Each number is 128 + 24 x the weight over its row's rms, rounded and kept within 0 to 255. Layers, rows and columns count from 0. The size above them is the row's rms in percent of the matrix's.

# layer 6 MLP up, 192x96, rms 0.232, rows 120-136, columns 0-95
size [105 103  91 104  99  95 108 102  99 109 100  90  90  99  94  95  97]
[[ 91 148 120 142 107  91 150 162 115 114 112 151 129 147 148 135 103 121 143 140 118 118 154 110 120 119 173 126 148 114 176 165 145 119 147  80  80 156 124 133 113 119 161 145 127 170 126 181 136 124 147 115 137 165 123 121 133 129 140 124 140 152 127 118 138 142 152 111  89 131 130  84 153 190  96  99 112 144 131 128 119 105 128 182  96 125 109 109  92  93 159 108  78 127 124 107]
 [129 138 124 122 107 135 119 165  98 128 160 116 160 122  57 147 118 173 128 131 125 118 142 132 124 116 148 130 167  87 169 122 121 142 107 116 134 133 159 121 147 105 160 117 176  95 112 130 137  76 153 125  80 101 112 134 143 127 148 108 147 155 138 138 112 101 141 159  72 123  96 152  92 141 143 185 119 140 100  90 151 110 154 146 134 102 113 160 113 106 134 117 118 128 160 122]
 [147 173 152 148 134 130  75 157 129 110 123 114 169 121 117 163 126 163 115 134 132  96 145 140 153 103 147 112 129 100 144 120 120 120 149  79 118 116 123 136 100 127  90  94 168 129 116 137  78 122 110 123 219 128 152 146 125 153 116 115 129 117 153 137 110 135  91 100 106 177 117 174 170 117 101 110 121 112 115 136 135 112 149 136  97  94 118 144 139  87 123 129 116 130 135 119]
 [127 113  78 110  94 165 143 151 106 138 121 112 150 137 148 112 137 114  96 145 142 105 158 117 112 122 109  89 135 132 104 127 145 101 136 128 113 105 145 152 133 146 130 157  87 139 147 129 130 128 127 146 133 136 123 176 106 107 161 163 110 139 150 150 102  89 153 104  78 119 144 162 179 139 100 110  79 119  78 114 148 173 141 118 159 135 103 117 160 125 151 187 113 119  97 117]
 [149 133 152  74 104 115 124 184 125 145  94 127 175 136 124 168 156 126 125 116 137 108 128 144 159  48 185 130 134 123 166 155 129 135 151 123 115 116 157 127  95 157 108 129 183 141 115 145 161 115  91 119 133 102 111  88  88 117 113 151 137 116 140 122 102 147 153 127 132 138 120  96 139 125 121 164 109 137 126 110 131 108 176 106 127 105 143 123  88 139 129 126 104 120 144 135]
 [ 84 126 133 105 104 137 146 113 108  97 157 120  83 153  91 128 107 113  95 122 118  95 150 123 109 119 113 118 139 125 127 175 107 125 151 148 116 139 114 147 156 127 132 149 105 122 139 126 129 144 124 166 112 127  77 163 104 132 104 123 136 169 100 123 125  91 118 118 119 180  85 170 128 103  95 135 160 140  86 172 106 139 143 178 121 149 127 115 111 194 125 110 139 153 151 143]
 [ 83 137 136 174  99  88 102 157 150 125 127  88 129 145 122 145 105 171 147 139 148 151 128 109 113 132 119  99 150 129 163 132  94 102 125 159 113 125 128 132 138 140 122 139  89 143 130 140  95 126 142 105 122 166  99 130 139 149 124 110 133 137 166  94 103 102  83  73 184 143 120 144 110 130 135 141 117  97 128 150 164 137 114 178  96 140 160 106 151 149 127 125 182 105  97 134]
 [129 143 118 144 103 181 103 121 120 128 164  89 129 132 115 100 130 131 140 149 125 128 128  92 114 115 123 110 114 106 143 102 121 155 125 126  81 134 147 132  97  96 110 115  85 133 116 159 180 155  89 130 143 131 127 134 139 129 115 142 128 165 130 124 139  81 181 147 131 170 113 129 151 196 113 171 115 153  96 168 124 106 110 117  92 134 138 135 152  96 108 150 169 119 108  90]
 [138  90 109 126 125 150 155 146 123 134 150 128 126 119 155 130  98 146 126 141  90 172 120  95 115 155 170 154 131 160 169 157 107 149 118 104 135  88 127 153 102 151 135 100 121 123  97 148 139 130 122 148 141 107 132 125 119 124 147 126 141 143 124 157 104 116 132 109 142 155 168  30 127 167 126 122 139 140 118 134 148  99 132 130 130 142 150 116 144  83  60 108 173 138 104 146]
 [137 116 141 125 147 102 136 116 180 127 157 125 137 104 131 105 141 104 147 105 103 144 130 130 106 108 132 118 112  86 143 147 112  78  93 130 159  84 108 128  89 109 158 128 172 172  96 141 115 124  92 181 125 129  93 133 126 150 143 156 143 104 149 172 135 101 113 131 133 123 169  99 144 129 146 139 190 104  92 130 179  94 133 125 122 140 118 116 119 101 158 130 162 108 125 138]
 [ 80 166 122 119 109 200 139 188 121 118 164 130 147 123 106 122 136 120 152 150  91 146  69 102 128 143 134 127 143  86 129 142 125 141 134 105 108 117 168  89 138 169 148 110 109 134 136  91 136  97 136 144 123 117  73 110 116 140 128 133 127 134 122 141 100 125  64 172 126 154 120  99 166 123 134 132 140 143 110 120 156 118 128 147 115 108 139 109 117 145 170 144 135 138 150 145]
 [122 143  81 199 109 117 109 139 103 130 128 148 134 120 143 105 162 144 158 108 156  96 144 110 117 144 110 157  96  99 137 165 156 104 122  89 135 115  71 105  85 101 136 135 120 115 124  98 132  97 123  92 131 146  93 116 107 155 152 182 112 118 114 116 113 107 160 158 138 117 143 107 157 105 139 153 142 120 129 162 134 134 149 125 108 136 111 133 166 140 112 133 128 132 192 102]
 [ 88 134 127 129 115 140 115 111  78 142 170 115 133  93 136 158 132 110 117 128 156 107 178 152 109 123 121 129  93 147 162 118 167  89 106 162 125 164 130  82 156 138 151 151 178 152 163 135 127 114 168 125 131 143 126 113 128 123 146 117 106 131 113 143 105 132 174 152  95 109 111  99 164  86 110 116  92 125 105 169  67 147 133 115 132 113 124 117 101 117 144 132 162 116 124 124]
 [133 111 162 133 162  98 174 115 145 131 176 124 143 105 127 104 165 126 126 142 133 142 120 159 122 115 110 130 108 157 114 142 144 145 167 105 127  93 125 162 130 182 117 125 163 116  94 106 106 111 141  79  61 131 138 101 114 138 171 116 129 167  99 134 104 129 114 147  69 144  88 143 118 144 136 145 135 157 108 152 129 109 137 127 114 102 111  80 118 148 123  90 128 123 145 150]
 [108 129 124 154 145 139 133  76  95 162 166 116 159  96 148 103 163 104 127 122 191 121 164  79 133 125 125 148 143 123 131 105 131  98 162 155 132 105 164 162 135 140 168 115 154 158 104  98 157 116 162 137 115 135 156 113 110 131 123  93 130 127 139 139  93 125  97 108  99  80 107 134 109 166 126 138 156  99 133  95 117 111 139  92 119 121 141 114 107 162 161 124  89 138 120 116]
 [132 108 137 107 156 132 161 103 174 114 112 119 138 124 127 118 135 139 149 131 121 123 125 125 131  97 170  99 132 185 110 116 106 123 129  98 153 116  90 121 134  92  86 134 133 141 113 131 148 178 159 103 141 132 120 157 135 130 178 159 137 149 105 143 121 105 117 122  90  86 179 103 119 119 101 149 138 178  90 196 123 129  93 122 110 168 158 108 125 112 142 113 119 126  98 140]
 [ 80 116 140  88 138 185 116 102 129 126 127 137 116 128 141 147 143 184 137 106 129 143 102 133 180 100 135 124 137 119 122 133 124 117 137 151  92 160 129 204 129 131 137 110 181 134 126 137 133 140 105 111 111 126 129 161 125 123 124 141 168 116 137 116 101 110  96  92 111 124 156 141 132 158  98 146 104 113 120 108 151 121 158 112 108  90 198 140 113 126 139 125 134  69 122 128]]
# layer 6 MLP down (transposed), 192x96, rms 0.243, rows 120-135, columns 0-95
size [111  98  91  99  91  92 123 104  94 103 100  92  89 106  89  92]
[[119 134  99  98 140 110 155 108 121 116 140 168 125 127 123 108 118 105 108 186 115 140 145 101 157  99 115 142 166 192 135 167 133 164 178 114  99 136 144 115 117 107 100 118 144  98 160 138 120 113 110  93 129 111 179 111 140 113 121 159 147 115  79 141 137 167  95 118 153 109 159 106 114 125 132 109 131 162  82 126 116 144 115 145  78 124 126 170 121 113 127 143 141 116 155 122]
 [121 146 116 131 137 125 113 146 149 117 137 121 136 115 123  78 150 108 145 100 134 155 139 110 130 156 123 128 163  84 110 103  73 101 167 128 145 101 139 108 112 135 135 126  71 124 104 137 182 122 118 152 169 110 132 143 149 147 115 156 129 133 134 100 118  98 149  74 133 151 155  87 175 106 110 131 150  94 121 161 132 123 117  93 168 121 132 122 171 103 106 148 135 185 125 138]
 [140 134  85 142 160 144 132  99 141 129 155 121 131 132 107 156 124 132 119 148 129 109 126 118 108  80  88 137  84 156 107 107 110 123 132 130  83 176 106 103 138 126 142 172  90 121 142 142 112 164 135 101 110 140 172 136 156 125 136 118 137  91 156 159 117 128 160 126 182 129 138 116 206 123 125 111 128 151  97 127 114 134  83  98  91 112 127 130 136 175 120 140 139 117 156 106]
 [119 164 138 168 121  92  88 116 106  92 161 153 164 124 122 148 131 113 139 156  89 157  97 145 122 133 172 167  93 102 166 123 138 148 100 151  90 137  94 114 110 128 117 127 112 125 134 122 131 114 171  98 112 115 108 113 155 155  77 111 128 118 153  96 106 164 141 134 120 130 154 143  92 127 148 153 165 127 128 104  85 122 135  96 130 113 125 153 109 161 117 151 174 129 159 142]
 [112 104 142 129 174 129 128 144 116 168 140 157  85 127 141 149 126 144 100 134 115  96 146  90 157  97 134 108 125 142  89 115 149  82 114 143 123 106 141 158 120 124 139 146 164 165 116 137 132 143 159  83 108 152 132 153 147 150 116 148 149 150 141  97 137 102 156 124 113  84 140 115 124  87 143 144 112 152 135 122  88 121  85  98 135 119 131  97 139 132 107 116  92 210 153 114]
 [153 130 132 125 136 126 118 160 123 158 110 101 147 117 138 150 119  97 112  64  91 151  92 135 140 151 118 186 138  94 147 142 174 157 134 157 150 112 119  85 132 143 131 136 122 106 135 132 137 125 114 101 163 140 112 103 107 126 173 129 113 157 152 153 133  95 132 115 137  78 148 108 131  92 142 122 157  98 114 100 164 126  98  96 157 140 163 126 146  76 117 137 143 151  82 130]
 [127 119  81 137 118 123 112 116 145 141 116 125 144 142 104 166 124 121 102 121 104 163 111 117 153  93 127 113 154  95 129 126 139 114 136 119  88 115 141 102 150 140 157 145  86 116 181 167 102 126 161 138 126 121 170 167 145 159 114  98 104 127 140 142  92 139  97 144 126 138 129 173 102 127 106 111 122  91 116 164 118 121 132 155 123 131 103 130 150 166 108 135 101  69 203 132]
 [130 129 117 102 151 124 119 126 123 112 100 133 156 150 139 134 109 137 122 180 123 102 111 140 110 166  94 127  92 132 108 156 115 156 122 153 112 202  84 124 113 131 110 124  88 130 169 104 142 139 142 119 143 109 135 136 104 120 121 122 131 129 105 169 124 160 161 140 118 170  95 129 136  85  98 100 136 184  95 102 144 141 103 114 111 153 150 153  94 161 122 127 164 139  84 156]
 [ 23  82 135 146 129 154 129 113 172 121 153 131 119 121 143 148 127 140 125 104 135  99 123 171 131 114 139 150 156 175 113 125 160 137 112 107 117 118 153 125 153 125 132 115 157 103 111 122 142 131 129  98 131 126 130  90 151 114 142 117 100 107 134 141 146 101 137 129 123 104 191 141 111 117 115 125  76  96 160 129 132 147 166 120 118 159 105 119 133 114 133  80 108 132 161 154]
 [132 113 135 142 148 147 102 119 120 136  84 143 119 136 106 137 124 147 100 193 132 117 116 106 118 135 166  83 108 124  90  67 116 102 153  97 128 134 119 128 127  80 135 132 110 141  90 101 139  97 176 110 131 128 163 153 136 137 156 103 132 135 132 132 131 143 125 141 171 138 101 153 163 122 134 112 131 105 113  74 156 152 170 139 158 109 152 121 127 172 161 111 125  81 130 154]
 [183 141 138 107 165  96 116 147 137 146 123 105 109 149 129 119 119 106 122 100  85 130 114  99 126 129  95 129 101 112 115 158 127 124 132 155 125 141 149 145 144 134 139 113 128 132 120 131 117 140 110  97 103  99  53 148 157 114 140 160 146 103 130  93 129 109 133 127 166 109 107 141 136 134 131 132 139 128 177  81 165 143 114  90 168 136 132 122 180  76 128 136 158 166 120 183]
 [149 128 145 100 103 132 114 144 116 143 118 156 120 132 126 120 134 124  97 105 174  73 103 129 128 126 161 112 118 123 126  92 127 101 111 138 174 172 135 129 122 136 118 145 168 115 159 151 142 177 185 160 143 162 111 117 128  94 131  80 121 150 140 100 123 128 133 131 134 145 144 133  97  98 147  98 107 113 103 139 144 182 158 106 130  79 151  99 114 150 139 109 140 152 114  72]
 [176 123 109 123 136  93 134 134 105  82 118  87 181 102 132 106 165 122  98  82 106 141 122  95 149 105 120 101 145 126 136  95 115 173 138 153 171 131  71 133 143  95 162 144 165 153 130 153  89 133 145  98 106 114 137 115 122 148 126 124 121  96  97 133 127 136 177 126 143 120 162 124 164 129 115 120 106 117 118 141 134 103 170 169 147 136 140 124 112 138 106 117 112 147 159 114]
 [166 144 133  80 164 137 107 121  82 134 146 142 132 133 163 119 141 121  86 130 142 102 150 164 123  98 114 109  79 164 156 127 126 104 116 105 107 105 148 140 141 116 113 113 135 114 106 105 108 158 132 128 105  77 111 117 125 107 134  85 113 119 142 119 145 165 118 122 113 149 100 158 140 150 123  67 125 189 176 133 155 141 180 138 149 153 140 106 111 136 113 144 153 142 148 137]
 [106 112 159 109 123 157 118 112 122 124 144 104 151 117 105 133 120 152 135  97 125 152 108 103 131 148 121 138 152  84  78 147 110 112 127 127  95 141 126 124 100 143  77 112 101 130 106  97 159 105  73 136 166 113 164 141 132 100 186 159 150 139 138 153 162 151 138 134 160  97 152 123 185 151 136 105 120 131 132 154 152 108 136 155 121 169  94 140 117 113 162 109  86 125 148 138]
 [116 175 125 155 118 134 163  70 127 148 130 149 103 112 132 165 129 149  79 186 154 167 108 114 129  98 122  80 128 135 107 115  78 108 141 144 117 127 138 104 139 154 104 109  97  92 154 154 135 154 103 108 133 108 132 139 107 174  97 141 139 116 123 141 137 192 119 109 108 119 122 142  94 145 169 108 127  83 127 127 122 131 135 141  88 144 149 132 143 125 127 123 168 141 118 124]]